config.toml
hidden_size = 576
intermediate_size = 2304
qk_norm = true
init_std_qkv = 0.0235
Each number is 128 + 32 x the weight over its row's rms, rounded and kept within 0 to 255. Layers, rows and columns count from 0. Numbers have three digits each. The size before them is the row's rms in percent of the matrix's.

# layer 4 MLP down, 576x2304, rms 0.0383, rows 145-426, columns 144-191
101:094100103133118106074128130174110068149130114136106167176122159062137143129064137106147126136120118138199133121137185168085134194105162146186160
098:103124140111136130195151132091150122088120116052094090088161089160079079103084156154037162143106184107124120119115108151121093127117125095076089
100:158150105172157096090108113131081106061181123158136147097105121087100126107134104121108131071134112162132143124066122126158145131103114134112167
100:146154101137121132128109145133132101163173188132114200127126124093121104157058117129173123102151118145137153066158195138125118120121111150125110
104:155156140087175100111150146141139140096120108138153170124106077096112130113110159191093040108197126134164093110139167177161134161111147140097144
101:116123146123143084118089134146159162102097117152115075123164131099099090123141120177187192136161139184107102100126099124082160163154064074115077
103:111118158104075126147134078100126118166066092085118088120100142166076123163132160143176128126165133135074156087073089156106141118144113146152140
103:142107142162182078174158092125086115128211150106109133109119153136118088105063142149060080124118168143155114111135084097124126077140120158120096
104:177142104129167127112149159119134142069191131143120072109133166147103134131104147117172121124138088125042157118126114098138122152124123140186131
096:133140144117094178161155076126127107129163149157113128145111077128115165136183127186169110183082155156165102141074134078115138102137155142127076
095:079149126152120115123120162204123177141161144139141127136136168139168114141140110114083120112136151134116142201096099077118170104140086107128123
096:098099135121123178167118099189119150139146101112204151106061127096045143127072104142098128139162134096127177178152114150111105087144116117129084
100:120107146116138198137151139109090143135151155175165133190096104091123136111139147088087092064124132127115127133146125142080112177094140185190071
100:110084146157131115088175117120102137111161164113107106137113127156105179122066088134110136104123131145098113132099112121134125079111167134150177
102:102147087113176153133152081123200083142095102063110098123075128150102110093080126159094148154130171116140105115181164118152209109139125114091147
098:145093087092132125162103117126111130078098111160164125124038160117091086159122120185109108085065142137131110169088162148135114130063110122105128
097:040135144113152133143140132095157137165163094172192121100088093185123139132125102132070149172126154076131185111123132163158112151112115122110076
099:131171126168110110153144127113165156118124079162107077158132107096095145140115132092122098138110090178190096150147059093124164101165112108143104
102:094092104096156056127139099193156146084108169141151117130104166119118083142198136120193078075130113162177126095136107092103163105110145122131118
099:213109104126121130153118088127100142161110186097161138127037121097196120160117146103152158099138158174142103110163134135088159124144134164201138
099:161157145081111147173152082090124151197116161122147142107107170164167111155117166079084160175082176143184126082102078088125142133107083130178137
100:077145158098112151144113139113123098137160169130160171164141126137142172141177124096115175189163085159148178059131133129153124075062177105122114
101:100127158147147144110093093148157088097074179115070115112082080092118133092202074123166121103138104111069143136137128079077113148064130125129096
098:157123135121075147110146133182125124116184125100096118145094176096169124130141101102112132051070182200101090161122154157147119167146118131179048
095:197119147099117134087135167107153126105103102167134053156189118093100117097163173132123097113132191045140162157167082147088205064103124161167125
097:165170143115140172090094127157106156085133101145095106114072137151131196117124166108085187106147117158123096159158101138142120108058108137118162
099:200131095125146153091173143149122100126189140194122125111126080166129156129148135126116153117128155085105155125193181121148122137098172193130134
101:083122126150166070088175125084028112094185222136097098082132173092149061129169133184116132186120142134137177139073171154143109106093153127150092
104:103138112188134132097166178099183131128108132121123075082096147144105159137105083132104119107095104136113128193111155068093128121150156004148136
104:092089111120127107122122115113150140157109095085178173116088132108161094087112203086159142115169149255103123150189146128144080144100099159163057
099:079102131103102144125114122136111164111135141106107188172094139119127048132104102145122145108111095108138143138171102158094152153110107158106150
099:148093150150103115074123104147173116086177125088161129113174156103141149168150115129192066113146142116107083104228131097109129150088117120157150
100:079158120151155155081109126096113127120089076113138118156089119158117090112088147120067141110139105084123103141120159089135124138094110095182102
100:132130068132165100110112129065152157111106126072129121138088132119108122134129143135140067099134118086150103136073159068115185144191063122108127
103:174138116117134133178094112113100134122081114106124202138141119147086170132145100142124094144151125132176149204147101095117174162144142131120123
103:159128118178108119029169139138131095126095068151100124112198114167140123137122164179087119194183124142161167180099167128135089149156104127121178
101:090133148111103163118125137094136164128144147139147174095138148199066035167110067129161115159103082128125158095136123146104125096087169197187148
100:117158108132095185185117133130140147173124124094134133098154108085155151155113159099111132125084135123099178176077135143115195122145126121098104
100:084159065145119162121161118079184146099121060106072101155131174123104190116147107128095137086137150142119072122157092170127081096106107091117084
099:049120108112157069128120138093101131072154107203127101143118145136156165131129169073086173160105099081142126166091191111124133111141119160158048
095:137131132121129081127064180125162168116116058135086126165193069061132143130125154177072096118135120118109142035091120104138141117147158136093104
100:158102158128153070110190135141098124132079096096112123156113067134071120164165109128072142085174105183137070151050124133078136109117118089085180
102:093191174124128106133152123133144093149166102107073156143139138117180079148085116114124114115131101099116164123134128139071071145140107082163160
101:166173099170160149147119189134078101172120174090113147112159148165106115078120085167125114144155147123163098123190131110139136120130169144107150
096:093125148102120095113107101077106119120182177150152185133165127107152140131119153108122205195075068114131088055078156148102160146133109165125104
100:085144135140133152144109137142152145161159106111110180099070091077093178095104126195112089131053090178115150084092172157116069132115115130130129
101:143127126130113158144127129100177083179106097080166069133131144105185134091209172096151147095094120098077168108103155189118124121173066134138151
099:128127191125099179060151116116120086151162176138107132112146162122169063139165116159090098111148150129181118155139208178133105195102176158103121
100:083118118167137059098102113101140115164105162099137135106130080090106111141120139102144115142178125150138140130137156101036131190099124070200124
106:198129122152159089131115145103130111127127180106077103049187094163154153158132131103088126140173106074093145132085149153092176163132124148083128
099:154140137111127162203137134158128108105150055143102115146135097112078145115136110130149166176076146122138104162110164152147094058134131159143109
099:125135111128194143170170132145155104162146147116114093104051124069130095134104174154078110055135150100089105164097110158073139158140150157107133
098:119060148106116070144112120129113137080172113096142110129068192165159150130113099068147141138159127129079107101097112143098190111163139073133172
101:159130120141117154140142177121137118083145102188167132084110135102083135152117148101152120088136124126098128159217152117119171207120136131103145
097:111156096141100177125082084132134166104078108166196137110154102091175131101132101128123107112158116139073144109109207201090164113145184116139124
099:056143169109154141178124143136132153071159175168116157121087119211248182124159107127131056144146118137111140086120170131120068100143151076080152
100:106185136095159127121163110137137122174100132138107080179113183123159087136125097175111186107136179128171158163149053135129155118143107141147110
097:124118098145118150149120152099121145098163157132125128055171143095123121103153125099065094155103117175129193149155136208133100093162109134162161
099:094134140128098156180143169171163112153094155116127135136119168098113081124118157156098058126148105139097101144112057123115141103069120117161084
100:141128110110153026144093175100152108108105125131068102067152094133175160099113120083101063134128115200112087126102165129133143195126090136135158
099:097209119141120129105130125146193121073095109123122163142123121140143136160123134099154082149055143157149158094149161154116126144072103131134160
099:111151127118100178148166157159139181163066176145141130107080142091126121159154101095197166158130097154069056115084102117083130173156138126199125
100:131157140121118148104037068152164140104072099166127111183154113140084085117130061140168097120070161212135108093122099098085164124191121098091110
098:149111115162157124120160076137193091160126117176174151145074136041154140073154108073144151141112123139071114105132152128140115130134124121160074
098:101173116152163153142111089156132113081183096105117094157162082136147173103102124097119122120100137100153101115202111080144104145158119144101087
103:133110153168102108143141166111101116182134139169085130119110175192159114099093129116095172127152197117092149096119170119165122097133181156127069
102:167115123171110114144113144137130122120097123097127117101138123076126163107088081099176133136076056125143104099083160151102142173091148133065196
099:112056143125105150154142083228090138174159203121134105132100163112149132175070081126140111139120164120113119166135069111092147125150131143109187
101:180122182171094110177109110131162147152161174183120147100060124171084150124130180134124156186086112112082143244134113107101127108117070125116146
100:117098154081092142123164069172135090115134139148076062122169138130113187161125153110166088103126151091154185107128126191131148156117107191122137
099:132118182156153113133081163200072077169082159051116091104183173104167125099095110111125096104208111108099207090085118166116195203102084148156147
102:174168131143136149111128179124144116116039117136104169137112090109130169128179174143152108108123112131138151123150210158149106140141097090152158
097:153101134112113121095132117169085106096057147163150104133088157093143131173119136136132144071076110148121157170079137142183117141140121124095114
100:176185147057158174077109169144146093180156170121119173147169115130148136147170099169134194167161104185108089132165085081091145104122123130132143
101:160160103152156114117124215112160145149092127121129121127125140088104103090105144130139220117111196110176125209160174140175083150142110161102100
102:108170158138148114090132099072132139097127207089144105093151086177079190137118140144079128053140119109134117101069102168154153147123118135103124
100:082158138069149157155149147160113097131161108148175071166085130160089125155202129118129147149118127170118187089114173102222143129147142090091084
103:153102092156122149137102130111157113169095149091133128127136133148084142119147101142138134070154096165104130040112092162140129190120114143161178
100:137120110151110099133165113128145151124085075140117145146121134133086169125148085182115167079137164177069189123132134142141155072161083145146098
096:078117124177068107118113037144157182133140117108110077111127137106143115088147123117128152154128138055088164102088151134144117102088165128108140
100:116091128103198122169118194116100090143138091159059073145164094176086086099086143138107094105153127136095171154139120150204140169164144143096166
098:152090164114103180110156080088178101112153118146158145095075089052116118139134126161162091106177124108118138079110124102128131153162134143162139
098:109098155121128144102149183127095136116116143069152117122083127164140066146113143158136176104130115139154123127124092217085156166143098106145126
100:129099110102147206141144124184086116096164109087146114160142141140155133098130072112132107086142131129109076150076129161091112124117099094146113
100:164116148102145152130126132112070130140124177132172090173115138117120155130184104159105128128123074149126117206087116102102158135090151046122132
099:109119105157168109129097197142135152146127093163077130132104154054151095132102103104142140115129087121088116129163150141127132153114129111144095
101:131128191071142140112107110141131114064151093152124109205086177125125091105122094089086154096158180142084108131167127095100133048144130123134127
101:146093111083113092121061092186092118105177174155124146085152097097145117099125099127113084174082127098096127181116150104150135153113123186120122
101:098153122154111143128153137122112171152140171150080072101098150134191180168139087172121069133129121105116177077151147190080123065146112151127198
097:141149084086125144105157138118181113121210105082122133133095172068118098107127129153112113111093112151075129162187108108099110165126168118164131
101:109103160137118157129107086066137106107084107088126124104083137092061163148129128128090197174127128122164157119117158140093108113091104110120123
098:173210132134147109115103138089154102091124144140130106104122163108109110145139154088110056187103136164158115169117125177188135125129117107157083
102:152131162158209181130196130126146149132102113131070102072123152074136066161105135174195152077148154134058135147165116139142168101128096153092153
100:141135136139182122082123127146138157179078131156086141184108123121108088148050156088145185157076171107174054099111139179211129149108082179120149
101:174159069109163129138092113101151165088136132167174093059128125141103107122120124081165120105128116101155086171119129092068184047125103099181109
098:151143168122122103167076131113150145145105109087135141147098095138051180125128131134115113128052105137103113122093144152088105105157115086182094
098:187114149075158128141115063089170170115128126130117072195122157122133069130086138147116157107090105158165113140146125114120147117167120055086115
096:137096130160109111102104163140133112150136098149113100102087129113138174136140161116139127143147095195115146183134101096128132113090126147148064
098:118109087084120077127093159112079156138140117138138134086184133134145191133167108128150123086156118116103106152169080087117159137082113156095133
096:117134142154140078111129112124079131173114101109127122140122153089066096124166111144099120106110122178141122107091065086148100089131158180173088
099:158195177172092052119062110142111131105108110158102124114082142124128160110143128139148086120141096110109091181142140049106117157097094155140144
098:139133162097165156123195132136096133148168115142111138081138086120128080142090138073121136117116123131107164166128139151093134210107130132101160
100:134199111117149077112100144115138129116107178149170168148115145156110175137188185183146151126095153151096110156135127145145133115117129164130172
100:195079192176152162119162143146115135106190140103109115130174143132166105158082132146086151142091152108174158145136160154156146098186139153127085
099:120137064073109126106174121107184090124133112148127112147151112110127114114129155131164091132096117116103127111117188140140087140153105164152140
099:090170140149102151113101147108093130120125123145198156103138151252107138166129139091174203139078131190132129058182134110119153170135201113108160
100:204076126100086168129128106107102141154129166174132154132161163058157076104139125141115147117138080171128090098151109124131106095101109100154092
100:147036060082162096053094145110148116097111138150171111086120167147084157104144111099111092169088095135127119179046133092109122090111118179124105
097:121155079119133130128112127112118114134181153111138164146066151132123143112121172132160138160163127134154161140172084188112116112140103144111140
102:133177040072077180165158139121154091078126071102096146171110108073117088102135090092186080147067142096115153128171118072135115122115132099146096
098:176135130157115157113092126136139132118050089127103169138071124163080146128141149135113150171092106103127109132142100139126153091154159086182116
101:155187115094142122121096081105111106102158149093174140098090080172157084155131162128060120109109141187115112107191114144062070194078139088122160
101:143145115095125101119127134127123180117173145137138092156143152115151092092161136149197076149109118153157175123159160129133164080164086184122137
098:201130150145074131116116125142165154123124097133126100137166121115081105097160107172193142125086105181117063186148098040104138165133154129143076
103:123132123136166143176063125135126096104122099158092111070101101109090028138140129105137143196156127126133116122102162101140137112115164139122118
099:200075168160114151127149117114166148125069113103095165162128153116136052137096101096158061151203127077092094118102158160123064092174130103140080
101:092075131130181114131159119149135140141161100155080193092092138144089186192117162106157114131091108141091124106127089085072132132139108118132112
102:191084172133089126100147162073179108119101115163189118113174150120129120143154133153140104159165159118124097177070192083072136217144181080118130
100:158184144153114112135124146184133147153114084080234100095159120125211081136077113062119144133129091129080113165166192127164113116098099135119142
099:107101116108124068158156140148183100133192162091111138085089128147159092126147152113168156093163151214118128128189132105115119084155147156044107
098:113109142118144108190157078094095119123134104154085140159161097106154157074120166091164126096147107137177147146163177095062123112089119098115171
101:070125142103163142155126100198175162125114072137147139217096110094158149138114197132168128137100099178131133138098138136107140129123102079088108
103:053111114121169175131190221089086150121149131071103073134164138100125112099062113102103123117164138112173109066119129115073152111100085125168119
100:187066102109181115153165145157123139088137108099208190147123211117102096154123119108177155137133134097121118129129097134111171158169084061112083
098:114156121137179140126106107107120085094111161126187117164161100101150105128170097084155149140146084145144102129066165131096104146124173079151117
095:141177102149123111137135135104093146132074111074154152069130144139109122145161142195120155080113070162151146226107133162137131138180137131124112
098:090092155082127170173154130105175132119137113119110137058209147152122150127136114138132088119091123097132120097102158128118123061184155125099100
104:129122123113112116128171121153132167081128102067123094088141053112102057138107150107119086065159154091141091113170084115152146106115149105114134
102:107193117148134146174143155174130134129129099101136170102130118141135146120131087071113140134167088153122155037103222112128087103145107120172144
102:192197170126145194141162130089120121172128132135075168157170145164103106092147160169087133076064159140150125132096105155091132100167156147117138
098:124156074145083131138149095173102124156111142095152110100157093117174096172128082135116186157108125119142086150104201045100155134149097135190126
101:123115058145151136048144173124093107053163116152115119004139172112189133116172168105139087004140129107118124130144124198144112092074132145081133
102:110149147085111128156171090115106094118064177137158188084132044134119129171147088113132124120160172135142125148104151199158094108162090155123173
101:155156105157128155124122113088122105112154138111141129124177128136124156126181099150086107164148095153173159182108138144168071166089118167114105
103:141120139119105090110132108081115147148104106124104093102146066156121114149117147172131081158120117052025077127077104049145176121159118137142092
100:188154155147177097189121120142071102150091112145188120044113207129152163103108144125174068140152109117150079102108131133103148128151103120130122
098:126076075135150199173096093191130196118068189147153147087080116133123076142108104154164128177144051198158093087070105137143099113141138129108115
095:117096148103142136117122182124146121181084096151111138156134135089142150135096162139066150102124084107090167156170127194118097133141134144112141
098:112132108146168141134132134130134116129146217130129198139096131118131163172131172212121129088127128122145157050109119213091107161076113175153096
102:110175075174096137136124122094088182098158098117173098152149133123234130149125114193146109087139122173092137089103102110099128157133117087129141
104:153106108177136099138156106133128085136087147131145147088100124103158081179147163157150121117128186117110164083158132171104082120102126103143165
100:114197109141133109099204156075117120120116088084167108207160091170126150135139112125125160108078161153149150192084132103117125178102148123114154
101:173122104115129112164148182082120086093134103152146111126025093148135145073126109150144100079131100097130126109147122080130125115099135092084089
098:105093035144088090144164114140165137148137129136141166108100092153113098158142143080201114095108139131139122107105147118172154141175157145109143
103:082156115134112188140146134124120098163110123147178197131119115099140077109112132162105116062118147099190157110135065082053120149137147123102105
102:097134125115108130153118126105122103134093158152155182115115117138169123157190178147105146128173141098128080067094134176106081123120133125177093
105:149140160133123151098149125124160132156149086135070114144143129144095078056117137051112091099079164124107126138103067116153140066142132078129101
098:170089188098087122134142107119142163144163141163120150122190131144176129194058167192174156127111125173133117133116104166110113127056081059144122
100:092156149108156165139160117190136126157124122137118117161150110095162110165091140083200147130175147100140152090141139112124115103147141125141179
098:137117146115118148096062143111080173137187068144071141052118181173124178094088124131101199117124131094135150104090136154170110160092173135120145
101:154122181132145116139148163136101133139127137118108073114128066152176197118190097111123149090135159115165149099172138161105143137129132139133170
101:091152180093093165105176117163123138114086200154175135080124104114094105139159072164125167127121147241098139094116134076124136120147171180176121
098:155123143117151106162163119065083126169138229123193156110135152091110118087158099152123113142101125163170090100173130113123112092129088128161121
096:122085102154110169109119128130161138141145124146132129183118134139167140102132108101151121170153128069091173162067142111109133159141122059169119
104:146133101159148119141157178110114121155175158132113092131133162154149128075192205141177134139116131217122099118144116090186109124191102100087096
098:183163134151069117136099122080075152150121146152150136157134104180107120153112089169114098134140095135065119142202165117090087119133165114137106
100:122083150145122153147151169117141100110114146082076112150086159159156082117180110154168097167157152164116131133162184080127119102138119183113113
101:167044093120126146095139156148207131146126136156125119113137186124132130147113111151151113088086123162135168112148077174177150130191124063161070
099:060083082175131081109123167141133122152129149180137157096043176137144139115076139146153033154171166136123087147109139088158109121140162167199136
099:188102132117186121146131102111103110077137123101132113105110110134160156129164162119166138197141130122170107141153124122069119141152082101107137
101:159106103126153106152134132108142094127082087110058119083146121178099111141144177155164096126133157038126161171105124162148106148150166107162100
099:081114131080079178132126148113164058120143086157115073112149122137098085064123129135144115123118152132145199142064121141081145120203126114108125
100:128137123105160141172139180087162151133171124117153187157082121108049084148133131167098093056132142113104129144102121181172109139201127144126166
098:131045116085143129178106121145112085155141199115087137120147151118143093166220085161099163135116138063083180174128121104033171146169134138096193
100:132117141136159125207142144117157123102181140085143058156084118115102102139180133159155121136122111141126121150135149154102135207099134092164146
100:160059127171125085148153127149158100120135084135116149166086121108099099140091089104159087160102087187134086137158171158140105059202159051121151
100:141157106086146168181141135146153104165171063086165180093160147166137099155081119101126094157183158144116125158138053147126130080123188125149105
095:122121127030164123162112140147114125134115128088139142112127146121093190195149158160116102176145135123063134157115132058141145164140127073139132
101:141145134103156121131126118114126137086142160183106113123127135053158112071085097107154162089096160091098106131154119187120130151143099162097109
099:154188135168120110144130090121131164075116109114149047108111118107124107119168181128111137128148152079083184127072172141105141099114140126108168
098:099203135117126093186125144079152089144167130115090108151181134141165166168125172098074122122068201104116108142137137120146127126113136119144037
101:153239121136137158093122111123055139096106142113121119028143076097131161126119069058097184093099095100125156150080160157119154145158065110149138
093:173149113118139166142135128154110141135142118162149139181118154155125173129171116164158157168106074148158086139154153165186099090153122075189040
097:114131159125093141139149156117038113159199172167164100205100082101129093123132092108150122136124123127118083112165199128060090164128051126170059
100:130181171103142181112115121113106153133108089084105110160099129116102167116166160160177175134086085152081097097095139172149117145093129094129092
100:191158135165163096125171142123105161072156178152132170100104151082112145172141126068150127158132105110098111113098176185181149073055145136133094
099:154113087122111099150104137170110136133065077115132068177120095078136148114100163123140121175098116092103132082181134152172047115115162134141130
102:130131121145117123111087128105145180120118112120104159159091108108102116156101155126118180136103139163121106163111137152133170093113115122144146
098:184121143086125110091157121124112101148130055144108118162091152130139122116136122094125082162105094128132132160145081152181150133137117185125114
097:126118124122143076134131150097137125122134105171082141095148139148169154139102128127074132146146093107134127135127103121143160145093112068190146
100:095141167133138122146107106150128109083204160116103102102105132109136123134131161145152078087189073133077154107070150131086174127087133198162123
102:099101174133135127116134089173133091069060180080162136166085123090133086197135145123135131146116149123183115096126170097155118114170078137105152
101:126100115094127127124203124161097098166154124127118169048111165134156127141095097151199153100185144150128136060171153150100157177127109078127176
099:080064107117109103154125160112188086074120105035153152077141118145064061094078096095137212141106197172103102160142121108134145129140119098127099
101:200068141141133160122062140156178100146138112101120142113133143112114146116084119146130107137099132127152127193143100127070123071068104162096089
099:102154030113109118106107081188128176107117142118121117101124200140103101181136092094158087176122187116109061122153106189119124151171170153091142
099:120077144185126138153123094146093133163118111124179151144089118157131096095180133094151060152153175114112103130091068097227118144151165138152110
098:105100140158157105087146108148105090151148083106122145134123141133182140084093058171110140125182112182149142134117099158185150146159126135165188
100:132171192089118155177075083187111133180138184093094076136091177036143085111118196144199170128100090209117093114199156077170183134118087166159155
101:204073180180138146109157139170168126126104116074071112123140126055146119088162128156114101188121129152145059153113134091179143128131129129127118
102:125104100110099120153131172087168096115146109122151109111219129167172128075125171149153111108171156158133158149099138098093105146135123109089109
098:117154151063068119153217078141166132094129118168102083139171141179116166123135167129125149089095128186133085212164144073139117230134113149134135
103:024092144150181163181107142130100109171118151115149219167090156104215104116121122092097097158115108126127151095170113138138136096161112114086096
100:108107203155098140134114158164184113155165179092104166092160146186139174158101131123125097116189135110085162140166107087179105124154118104144095
100:137118123111127144102188066137128127127129107227135102073064135068101149165136127118125125197166164148131127187171141167151120111055161129090121
098:142098136134103139103128084202141090118080156112132123154128140142124123149166168129124147150114200026137108128089114141243087130150122103153066
102:087132151142146076133121188163185102106108089102106090100150103110103146154153212091160141110129074078141142136130175103165098132093146109118108
096:059132169130121101163176141105133147118103085167078076053112110173167153141136165114158117187092155108086141075120190146207091162126150121092100
101:149054124059164095137156153085100096107151165134165130177152099111087162106072152090086140093105165144161107108213141140164085140152127132109107
101:140132161172123143133111163058144127188161151094156106107124117087151085113155139118130143165110089131089202104139160142154148128101180118123158
103:125121127096146131111166143132114127180106082127103129094103160117155169219122077181113174094073136159146173134151149117158165148177167133064117
103:092140143184140123133110169117069095103042101148158160104091116143105123188132110189159158182111145126097108133095104149130160121156147147150109
099:147150108086135174148160140114154114115117165175147114115133124092137177112170138199181111116069117121119072134136120110134188131098128114090169
106:104134131098128162125165120146111105123056099121090091089107086137157091146103158190129160176107139141131125124135101127157129188098110088114161
099:116093168124133125101129103117151144131194074119194140116206161166098165150081157105113169210120099093077147150115152101137120129154113116108119
100:163126103134125089059118090146119137156188101137083112100117158126128124128162141145132167148158106096143113154202097215139151140131092150104081
102:096170139095112150131064083147153057124176176130131125152132095092102061108054150193090128224162116135132131092114114090155152093123087145123142
100:132098088124147144161129082120178106093127151082139123154192169131101141122141117122120138124177185128143139095109142140161123142102104151103116
099:118095088077109091187146068087136159129144131125180106158104146097114134126120043136158100138094162132115114124141128054192163108166137134074111
105:129089091191156113135122106128107142131081123148155078171177111129120119093135050131105132121106150182149104045101161152133110099121159090140116
096:124079103164140155176118122140142109139090187140109147093157140125165111113151112106122188078144126123137183139087141190158117074119075144102165
103:110076151143125139120115077165163149140176062152101112068152111154153094114124093152121105082188133154165065175134088185104066127157193098085209
097:152142110121068124086111186056153197116054105071094184126092095118141130154107237091130101138117032134066105124099077170149167185120122166128164
098:100149136164120189109149196142111108092138155130105092227163107060189100147102149138146083103155130140066097120161114101147108082117109117167078
098:129101108118135143144170146161136111161092120176128080119143061106145112143133158104075147124164176145168106076127170177106100152103069164101130
100:108129132157125176158152119113140110155122166136126147143031104145146178096135177149129100158141153109114164137146076125099150144115139146121130
098:165202136115107134102094129160113124152180068147153136088104148118170091139129122144143171147169121098145105136123129126142115151148154133168115
100:201139114139076118143121086144149102156173167112080090123133169128153118153183115162142138098157127137095104131115155150152122155064155185155107
101:142115153101140167105128095144160110132065117179141086132193173128132138097062103022100070123123088199139110139068151160087153086122086104188108
103:118092159215149106150170154173183132117167092083106119108176130067093158116138086095126117125119144127112108127111117101151144173148129125086133
099:131187097141128132103142158145138147135068117135140098138126134074127126136176100106115148041166143095118113146091136182123148163156090084155151
102:085070128121124149115140111117146132140130122111087140146120170111129141151143150102128093128097072188163101151099149148113169097159103092159167
102:135128105118118097096091068111133112117187128138074122101182137097168132094140137144158107135126113135100144106125154196165087159078128125160113
100:151169144137146139076088122140116172148084117143149118091075118160156130100145154099135140088164164163138145128174166198085096095121128153124141
100:144056107197174106156142096175122140129168122089122151116036051125121088113103145120167126118122092132149152190147146088147107157115176184062092
100:171139147143150104133143211103147138164121133105100120109094047179154166115163174079128142125084151184155125101143155107073119141169116149140108
101:052132122118107091101157157146127102226070116170161116134051118137077177134107218096134103082150113083150205104105115139093111074121116110160089
093:140082148131124121101097135175118091097094049112109124135140157121142013097093094158065153117132092125181096141169143159164127162181122076056108
094:183147118093153183148114127179116139150160133184132171100098120082144141149186154149130130170136167184165134112169133151195150108074159129174101
105:162210128148109104167129117134099151120123060108105083132096150113120120145112155087156156116088125140106115097108109100188105109129198145164141
103:126095083098167103134164109113168116126123122168190079162062108130111094181170165098138135137155122169107114125170090082144148127141073096149113
099:105121120053109104131107209123112183160089130089097117098153099142130169154098112180157154101158102110128111123159088158065127119124062135138126
101:098180108168174121127132154135118128135123088039149097094151153103112143125167184120159099129109131150106083096158081131113123155152121100137147
102:091177147122125086140182145130117156120150145074071189111147114103098132097083170133130134121135151140140131155131175126117081120175089143055234
100:131086097139090140062150133112123108145127192127157085082170116179159085115045136118056117122120164121163129164128117161129147087181114062049097
101:179111118134101157128149124066157146108122139158128080165123181074093044128115135174084150146145108092154128165126102118113142122099125151158153
099:106174136127157074095189037065114155095166147116145146082158105104148075092149160163127154114138161111091136132158117098192093158091126144107099
100:139129115099170109204136123136119182135141100151121086158143146110112118083101111116113173117107124127150169078088105149101119167128094132097192
100:193142144092078122128060133092165155143114122079102155160132154048115092130126181125113182143140123106104141120056139144125148130121187091098141
101:142097104106120098150122141134088180110134179075212161140154123156077125137149137065099152078062114087128121150117080159120097080058132092114073
104:068127151075095166109093149127047101109132173184133177121104076178156148137161156134101162148111112140152161142095080085146145087133160130162122
104:168114086093200182105107105116131088139133190100089189084132116096158158141171141095125139096167113110096147126113201159118178134144147083149125
102:115079117177135126150154128123113140093076131104135095155140118109104172125147134110076107114123095095120147171072146113095090120117124133135123
101:108121113106047168153168121069130172183140176137112182152118161098144125126127172156090115187146143067161107173085089080177126119064149115113087
101:126164158115126129138147155117142134148172220072078077138188118150169108133151089115095152116191178175156144072079139101080107111143104134144156
100:083074147051151196144132164082156128159146188215106156088117086126196092116172152137092172149146174154116112158062097147082107081146173141082121
094:152113123108164099123132059132114134167107091158087118222135145059135088092148120084106130185147116161157073128127152102160088105114155114151100
100:126158139112135076109090155124176122175189190161136191149212083129198148165145122132122068137127127110121179094110163084125085129244119151103090
102:104082058091074124126127086134149136136073163098131102120084135092102041166123162135143150123108130151151186120143103162146133100120117149146128
097:117045107099090122108117090121104080163163100151108091151132133115122098104118151080168134159145122146158189094119176109109114069140098093170125
098:134157124149099135115065081100091131177099126152140120136124119157091141154121154155140126185129069089120149060124150090111151147142141143211142
100:207132175107167128118115152093072102120137150069093121047151077160151100098060122130098084082135128142065132155123107158126096128111099140073134
102:155094095121118164112135137092121155156081114135129103069133132144146174144142092108139106129130125232181106199170131039126084105129075097102157
100:116135177069128128123114158129057152106144184120094143072131146122158080152120181183130114164183098114191093112112126167139096071074114120112136
099:153166136132114118087141134112091143203121163161137071102142071124086125150175084112182107135135138159151149139129170129156098081164084126151071
098:089129169109139128101114106158093087063098158089143156157110142171125134100110150112168127080157189135093163142082158099058145097097175086189134
099:123122103146164078067152132076089150183118114110126143129155032166140130121137144089117149111139192145151084128121122178079188161103131137169091
100:068107107134134211148136140161127098220174105084187159145082115137129178148158128183105100089092152156151107103124140098148104153120154132150134
105:084050116120126051077109113075119123126080089118091111142155124184148124172135084117122100164160093122142206118109117084201141162175059144117164
095:140112120107163076128109121073073065154181169102139171078123155096112193151051074129095122162170113160095119006122087162164107044068121165136148
101:109127082083128167185108117167123131130132141116117176099129152111145101143121174198080120071130153156124111078119118148115162146121178136145134
093:058147156137137103139106156089157133140159148095132187139081136134123154116078109134147120130097124140167145135190121215141102078207100095142117
100:128100171097117080138127138133106088147114189095111104082138106148116124137114146134114130103128096171165138111155178169134101062090121167118207
100:099090116119062130119113120133170126189135085103096116116114185088155116145065139172077079139131136145157139115160089147108142119036133144184165
097:146090155128120121155154142164156139109148100134153119149168118179073134155116092171145089115081116073117091125059115126115086126116138133171145
096:092125159140160113110078168122115117140107163129074137058100177088154116120175107127172137108128070094152137136135145121064107139112063154130131
103:096153082147090126157179126140151133099126110154088134162113151169131112099084099189197140129185098161134113145149077074154148092150152067139108
097:128145115103127171158157156121110160172142105097120125148086102097131168166094117121133164169150165122113164134168149151078150105141141195197040
095:093092104131153146138124158111119113144148114131157055142129191112091048112085097104150112126129125110107108124155114133141124113161105121190090
097:128182157128140153123102139151081137152152050128109091157102090139125113106108103121126101118111091079184155085114091109208153119154136117159148
102:163152113095090109119085096139157145138157135118118125143187074159109079170168159080121117102182054194160148036171138144123118078115125087144138
101:137051119117121176120113135114132093149136057060180125102138168091167123119094139154128154116159129105144195140132149140168133167099068151105092
106:101118161139190182114097102119156202114105139121138177134107116151167089093173148148159142124162049109157108131134060154179099125107109096059123
103:087146158101111152126196096122172118107165153233101168129153128107125143159094190130169190081105185087128144097078125140150189102117158160170137
094:084123098151151144123104113155099165071123121110173123122037168108166170124120122133133085135155147194151111110176158111144101077135128073126083
101:098084116131165130152136143119121075162056112140113114102090075113142124141118121132150108063153125129121127158146175071122157113154072093098150
100:055155142114178147128137142127137086098139121113105119114079095148044162131189098101137121192149130099082191122105130150159113097138172156135184
102:069059172172147083072160120211154147078098107138145115174091126082074108107128146165105107118108117141096074085104162120096138125122106118111075
099:162084134176060130178144102127122142150077137133102086132097116113088085198032151161122128146101154121112144187185111121101099127088152165166160
101:121200158116154113123111152138120104071125080123139080116194102096128159154168135092110173057140096172187127163170100096180114129115066130125094
097:136161055161151148129144160131210104130163140117139128088151092167167170161114142067126151151182116094108139179178094130154079169172108147110132
100:115088142118121093095107216108070067099125107099122103184177100100044140172100170101085152146140114176154174099111168121107130102091180059148173